python train.py --head_dim=32 --norm_place="pre" --positions="learned" --init="normal" --init_std_down=0.0148 --optimizer="muon_variant" --learning_rate=0.0087 --lr_head=0.0101 --warmup_steps=200 --decay_shape="sqrt" --batch_tokens=16384 --train_tokens=132900000 --dataset="wikipedia_en"
Each number is 128 + 32 x the weight over its row's rms, rounded and kept within 0 to 255. Layers, rows and columns count from 0. The size above them is the row's rms in percent of the matrix's.

# layer 4 attention query, 64x64, rms 0.193, rows 0-16,32-47, columns 0-63
size [ 88  92  80  85 103  89  99  70  83  95  99  83 103  92 114  79 103 116 113  95  89 128  97  92 103  95  97  92 102 102  93 119 103]
[[133 140  75 158 127 124 117 154 145 146  85 117 107 108 114  78 190 183 112 119 116 170 167 169 111 105  55 120 102 125  89 105 186 146 109  92 169  95 171 121  84 153 153 176 136 145 109 119 136 150 166 138 191 111 115  95  73 177 131 147 126 139  88  82]
 [174 121  83 117 176 116 157 120  97 113 235 163 196 131 115 137 127  78 142 133 169 127 194  88  97 145 120 176  96 120 123 110 117 132 101 123  72 177 122 123 100  88 119  74 124 118 137 132 154 121 134 123 141 109  80 155 143 152  67 121 107 107 133 170]
 [166 106 116 121  88 174 172 122  80 138 157 168 106 123 138 141  93 120 128 144 207 112  56 157 121 176 156  92 109 107 109  96 160 112 148 108 119 126 119 131 152  58 186 109 157  99 102  66 134  71 156 120 127 152  80 137 175 124 131 139 118 190 128 148]
 [ 76 148 130  93 102 156 175 147 134 144 140 134 194 125 125  90 134 119 148  85 120 186 106 207 160 135 129 149 138 121  93 151 141 119  91 122 115 116 157 123  96  83 254 128 131 155  68 140 134 138 141 151 132  87 132 133 142 113 129  80 145 121 126  72]
 [139 166 115 172 171  99  98  94 109  93 232 105 143  84 175 161 137  99 108 134 147 138  83  86  94 146 165 118  88 140 170 172 150 132 165 132  98 171  79 105 176 145 152 132  60 139 112 115 143  86 151  98 105 138 101 130 148 169 126 115 102 138 143 159]
 [164 120  81 130 117 183 133  80 146 122 129 132 113  66 111 118 109 129 110  77  99 177 132 145 104 133 187 192 132 135 158 159 162 204 124 123 112 122 137 156 149  89 115 129 123 118  90 147 128 119  69  64 148 111 170 177  85 142  97 151  90 100 191 110]
 [ 79 149  68 159 167  58 136 145  82 139  91  88 114 193 110 122 145  78 104  74 119 158 110 154 138  81 159 151  71 142  80 137 105 132 173 133 156 138 153 138 145 128 186 107  99 134 137  78  99  97 166 119  96 168 132 175 172 136 154 125 122 155 122 131]
 [126 115 121 143  49 136 173  80 195 119 112 141 151  67 150 140  94 133 183 152 118 188 148 139 147 115 174 163 166 147 107 130 162 118 127 125 105 174  85  98  96 105  91 164 108 115 159 138 125 180 126 123 113 167 161 130 128 139 117  90 174  82  80  72]
 [102  88 144 128 100 120 107 142 121  43  74 167 194 131 178  69 199 202 110 149 128 100 116 132  94 155 117 119 165 117 140 117 117 137 156  87 115 116 137 151 141  88 137 154 102 165  84 151 145 109 122  94 186 102 162 148 136 119  96  99 128  78 104 116]
 [107 135  95 113 174 137 140 167 109 131  90 116 147 130 161  98  87 154 127 154 127 174 189 119 131 150  95 102 128 192  70  55  97 114  91 153 108  84  85 166 140 121 166 131 123 148  90  69 132  96 152 190 120 168 102 131 102 126 177 171 172 147 101 130]
 [138  92 107 136 130 112 139 108 168 168 119 164 107 109  96 114 188 163 172 106 111 155  72 143 127 129 108 104 125 141 125 146 123  93 103 170  97 162 140  67 167 184  60  99  93  68 100 166 152 137 129 129 143 159 109  72 181 160  84 139 153  63 126 107]
 [152 138 146  92 105 123 134  87 116  88 161 144 164  98 142 103 116 165 136  77 138 152 137 126 113  83 156  99 184 111  66 150 148 180  72  97 111 222 121 169 178 140  99 121 146  72 172 103 154 177  86 104 144 126 117 107 137 139 151 111 179 114 114 105]
 [186 113 206 108 125 182 144 131 109  80 177 138  85 150  59 116 139  91 123 153 123 166  81 145 116 137 140 124 150 119 124 122 146 138 167 168 171 138 106  91 115 110 166 161  83 103  65 127 111  91 122  90 148 101 151 135 109 146 128  98 145 136 223 120]
 [187 139 118 123 162  99  84 133 160  94 163 152 151  82 157  86 112 106  95  14 169 114 123  90 102  81 126 175  98 172 132 150 162 148 172 110 101 140  71  93 127 136 155 126 124 126 150 167 133  90 109 122 142 105 178 105 115 170 133 106 134  90 146 119]
 [161 116 170 101  56 153 160 178  81  58 100 190  94  95 135 152 151 162 108 165 133 116 111 174 110 140 129 157 134 109 136 123 176 144 141  93 106 140 186 109  81  90 153 164 116 124 165 145 101 156 118 116 133 101 110 136  95 125 114  76 155 147 163  55]
 [117  91 124 109 155 170  72 134 156 127  62 149 152 136 158 101 101 172 165 127 150 138 154 120 181 134 164 145 104 108  95 118 165 151  88  62 166 103 139 133  94  84 103 127 114 162 127  76 105 165 151 197 138 164 131 144 200 156 135 115  64 108 103 136]
 [ 67  98 136 101 130 109 160 143 121 169  70  96 130 136 163 107 126 118 141 134 125 113 172 112 114 172 162  66  83 112  81  95  87 124  75 139 118 102 137 142 182 148 164 125 144 133 156  55 151 116 139 187 105 130 123 138 179 148 221 132  92 131 104 140]
 [ 94 151 135 116  93 190 110 156 144 146  89 116  54 113 129  91  75 173 132 173 136 144  90 136 130 142  66 134 142 199 150 100 100 152 178  84 127 105 117 131  98 206 138 157  99  99 172 130 170 117 125 126 173 152 160 114 132 120 125 149 107  73 136  93]
 [137 116 104  97 117 137 163 149 117  85 147 165 159 132 115 186 147 128 117  55 115 154 109 110 128  86 169 145 167 124  98 121 154  66 156 195 125 130 144 122 149 168  70 129  93 161  96 124  82 106 119 133 118 145 157 135 189  39 178 102 156 153 122 158]
 [161  86 134 122 142  98 113 161 163 108 158 163 139 101 159 106  97  81 142  54 128 110 105 149 126 113 133 132 129 141 128 152 143 215 171 123 157 153 157 143 152 146 127 134 106  62  83 124 140  69 146  85 146 181 122 135 118 138 134 164 121  63 166  44]
 [ 72 179  90 131 126 128 110 123 126 126 120 167 108 148 162 104 231  98 121 155 138 130 106 137  83 143 174 148 146 126  91  75 114 140 183  85 169  89 112  93 143 120 151 156 138 165 147 120  63 134 145 110  90 106 102 123 168 141 160  78 194 111 121 104]
 [122 114  70 115 124 134 149  97 183 120 134 144 167 139 174 153 100  45 141  53 143 158 116 147 128  29 131 135 108 140 119 151 160 104 133 164 199 185 122 126 154 144  82 128  97 126  92 143 106 167 172 143 152 143 110 125 138 115 125 115 143 118  76  96]
 [143 109 167 154 129 123 111  94 100  52 149 162 190 143  69 141 146 108  79 135 117 168  60 165 123 129 138 108 142  74 143 142 177 104 139 158 140 176 148 144 117 142 134 152 180  99 155  92 144 177 103  80 116 131 164 139 112  87  99 155  50 115 123 142]
 [115 117 118 154  97 207  74 154  68 139 154 147 153 138  68 104 186 149 120 108 115 166 199 155 166 179  96 100 139 170  73 144 111 129 101 156  87  88  75 179 132 117 136 119 123 126 138 104 164 140 119 139 117 200 118 158 128 126 142 129 117 142  92 118]
 [134 137 133 101 119 169 167  84 121 161 148 125  93 133 120 183 141 137 130 148 161 128  83 108 162 143 123 165 119  94  87 141 113 120 105 110 134 125 110 140  86 167 145  71  87 117 142 152 110 180 156 101 156 106  42 144 155  25 112 185 127 166  94 167]
 [119 113 167 141 140 147 158 111 148 152 139 108 118  49  94 165 148 114  94 164 174 163 163 103 110 125  86  96 188  99 134 175 142  76 152 107 147 120 167  73 134 138 115 106 176 119 131 115 130 176  62 106  81 129 135  68 134 156 116 189  94 133  83 144]
 [102  72  56 187 185 107  79 117 126 114  91  80 111 185 169 154  82 151 155 132 135 177 180 121 155 130 101 128 143 138 139  72  77 139 100 149 128  76  89 108 179 163 115 136 148 145 143 104 184 142 127 122 104 148 127 102 148 123 115 109 130 135  70 126]
 [128  74 112 146  96 151 143 141  90 171 152 163 109 118 124 217  52 129 107 131 145 156 155  97 135 157 114 153  97 123 128 152  92 101 117  89  95 191 136 160  45  70  90 117 160 123 105 114 138 131 131 196  88 142 155 130 118 161 126 115 134 142 139  87]
 [156  84 111 181 123 123 141 162 128  38 148  89 136  61 144 126 178 152  99 126 122 116 140 133 108 144 159 145 144 142 128 161 123 222 170 135 128 119 118 169  93 123 177 140  82 155 131 134 122 119  78  53  84 108 170 126 144 122 115 106  87 111 125  90]
 [147 172 114 126  81  84 103  89 132 105 175 153 176 128  32 131 151 124 139  94 105 154 100 147 155 171  86 124 150 119 190 128 168 120 101 109 122 149 140 126 126  70  78  95 188 152 131 135 136 161 142  92 116 136  97 156 122 117  74 178 149 140 124 189]
 [137 158 126 147 120 178 101  89  56  84 177  37 139 129 134 167 115 114 166 120 117 160 116 104 135 109 208 142  95 163 136 104 158 113 126 170 147 115 136 113 129  92 119 136  96 184  88 158 128 115 188 104 122  74 134 176 109 158  95  92 127 106 134 104]
 [141 149 146 107 101 167 140 136 130 123 117 127  82 120 125 146 130  85 113 173 129 166  46  96 104 125 118 157 145 124 121 179 156 102 143 138 136 134 193 111 141 136 203 129 123  63 106 151  95 143 177  81 165  98 126 155  61 187  71  98  97  94 140 104]
 [101 120 121 163 151 183  88  93 156 184 124 127 111 181 177 109 125 139 139 170 136 158 125 114 102 151 117  77 116 111 220 109  94 153  90 146  62  99  99 129 141 165  69  99 103 121 130 140 116  65 199 140 105 122  99 105 153  97 110 156 132 109 134 150]]
# layer 4 attention key, 32x64, rms 0.214, rows 0-15, columns 0-63
size [100 112  90  92 104  96 101  91  99 107  94 102  95 102 100  84]
[[101  73 124 181 164  93 129 158 135  93 131 141 108  93 107 127  98 136 160 112 125 103 178 112 164 104 152  78 123 167 117  72  81  74  96 147  80 113  92 113 139 181 198 119 161 146 135 108 162  96 170  99 137 172 131 126 115 118 171  89 186 148 172 112]
 [ 92 139 145 100  89 116  94 133 151  91 131 126 157 150 139 121 119 107 115 133  85 160 152 163  75 123  48 127 142  92 167 215 111 146 143 126 192  95 145 117 145 145 137 156  66 182 174 149 111 132 126 126 119 144  92 107 155 144  57  89 112 165 108 178]
 [105  69 142 117  87 162 104 151 168  77 137 127  90 111 121 163 107 140 110 136 127 139 217 136 130 143 155  67 143  85 156 145 128 173 128 184  59 143 133 167 145 130 112 160 171 103 129 136 128 202  94 104  90 135  95 123 129 165  65 105 126 112 164 114]
 [124 174 103 147 133 113 124 104 159 106 105 155 135 110 191 127 116 132  72 152  92 152 129 102  98 140 149  96 166 117 109 126  59 158 130 103 124 111 169 162 184 101 114  81  38 141 153 101 160 144 137  86 172  81 169 152 105 202 127 157 135 110 147  92]
 [ 84 144 104  98 110 158 122 137 153  93  93 135 176 182  95 118 107 144 117  95 150  95 155 108  56 195 155 127 117 134 133 152 191 169 121 108 125 138 141 124  92 143 127 149 140 212 136 153 154 141 115  85  80 128  78 163  76 121 112  81 129 120 153 191]
 [106 111 171 139  99 200 185 153 132 158 158 106 129 151 155 131 127 138  93  82 130 144  86 168 145  57 118 144 180 147 152 132 148 121 133  60 150 129 150 101 169  97 148 182 130 148 154 109  87 136 131  85 107 168 118 173  59 126 141  72  82 133 112 107]
 [ 80 130 140 100 128 154 197 120 135 113 156 125 174  84 215 126  35 136 153  71 124 164  78 133 145 124 158 108 162 107  60 124 124 114 158  77 136 132 129 160 120 159 168 121  97 119  84 105 114  96 130 133 156 133 159 152 142 119 166 144 161 120 166 158]
 [115 195 155  87 121 142 139  89  87 148  94 200  45 130 104 125 138 122 155 147  67 100 148 113 107 121 106 158 145 121  92 195 139 114 133 137  98 116 109 148 181 156 118 114 114 132 140 157  91 141 143 157  91 180 197  75 117 120 145 103  98 131  81 154]
 [174 123 122 136 103 132 126 122 149 110 102 142 119 115 104 112  98 113 124 107 131  41  82 170 106 130 166 196 126 126 161 171  84 107 125  93 134 175 141 137 104 173 163 150 107 147 137 100 133 169  43 151 140 172 144 128 112 201 140 105 189 144 108  72]
 [132  96  95  93  93 104 100  45 127  73 167 134 189 113 135 145 126 116 143  85 153 125 182 101 165 140 110 127  97 134 167 104 127 124 120 128 111 152  67  76 169 148 106  66 137 134 127 148 169 141 158 144 138 137 126 117 156 200 125 137 152 149  71 195]
 [124 120 110 133  85 116 144 167  61 132 130 134  77 118 110 128 107  89 128 137 152  86 173 166 127 187 155  92 138 122 137 136 118 100 115  75 136  74 108  92  98 141 168 117 101 171  85 118 154  84  70 101 156 169 193 144 124 170 119 158  98 194 176 135]
 [114 101 155 163  78 178 110 104 145  99 161 145 115 165  99 118 133 142  59 123 166  99  85  60 123  83 108 142 235  65  98 164 122 149 112 159 116 167 163 150 161 160 132 104 129 131 159 135 118 109 133  93 180 179 129 127 131 113 117 140 127 163 117 121]
 [102 115 145 101 105 149 180 181 131 162  65 120 113  97 114  70 120 176 139 106 142 137 123 145  94 130 137 149  95  75 158 186 127 160 171 108 157 125 121  95 132 155 138 187 120  92 121 113 117 110 183 100 134  90 172 140  79 160  88 153 121  89 194  72]
 [ 99 160 154 156 152 195 140 156 131 111 160  84 131 170  10 135 108 106 149 116 119 170  89  67 123 148 120 165 113 120 144 155 175 118 157  92 143 102 100 140 162 126 122 120  77 199 109 138 127  76 125 126 121 151  82 135  88 160  97 148 144 127 145 132]
 [125 155 117 188 148 153  84 149 129 114 138 146  44 141  69 110 106 159 144 134  76  93  88 145 171 140  70  94 113 140 120  76 126 129 137  94 122 129 199 142 147 149 114 202 169 143 121  96 152 156 137  75 132 155 111  89 136 143 114 183 153 142  92 111]
 [180  96 173 127 156 144 202  50 163 139 118 122 146 124 114  68  88 125 103  96 101 123 166 177 104 134 143 116 127 132  99  78 135  78 143 204 136 123 121 100 114 111 190  85  81 155 136 172 149 150  92 120 105 174 107  87 159 139 120 120 130 125 108 111]]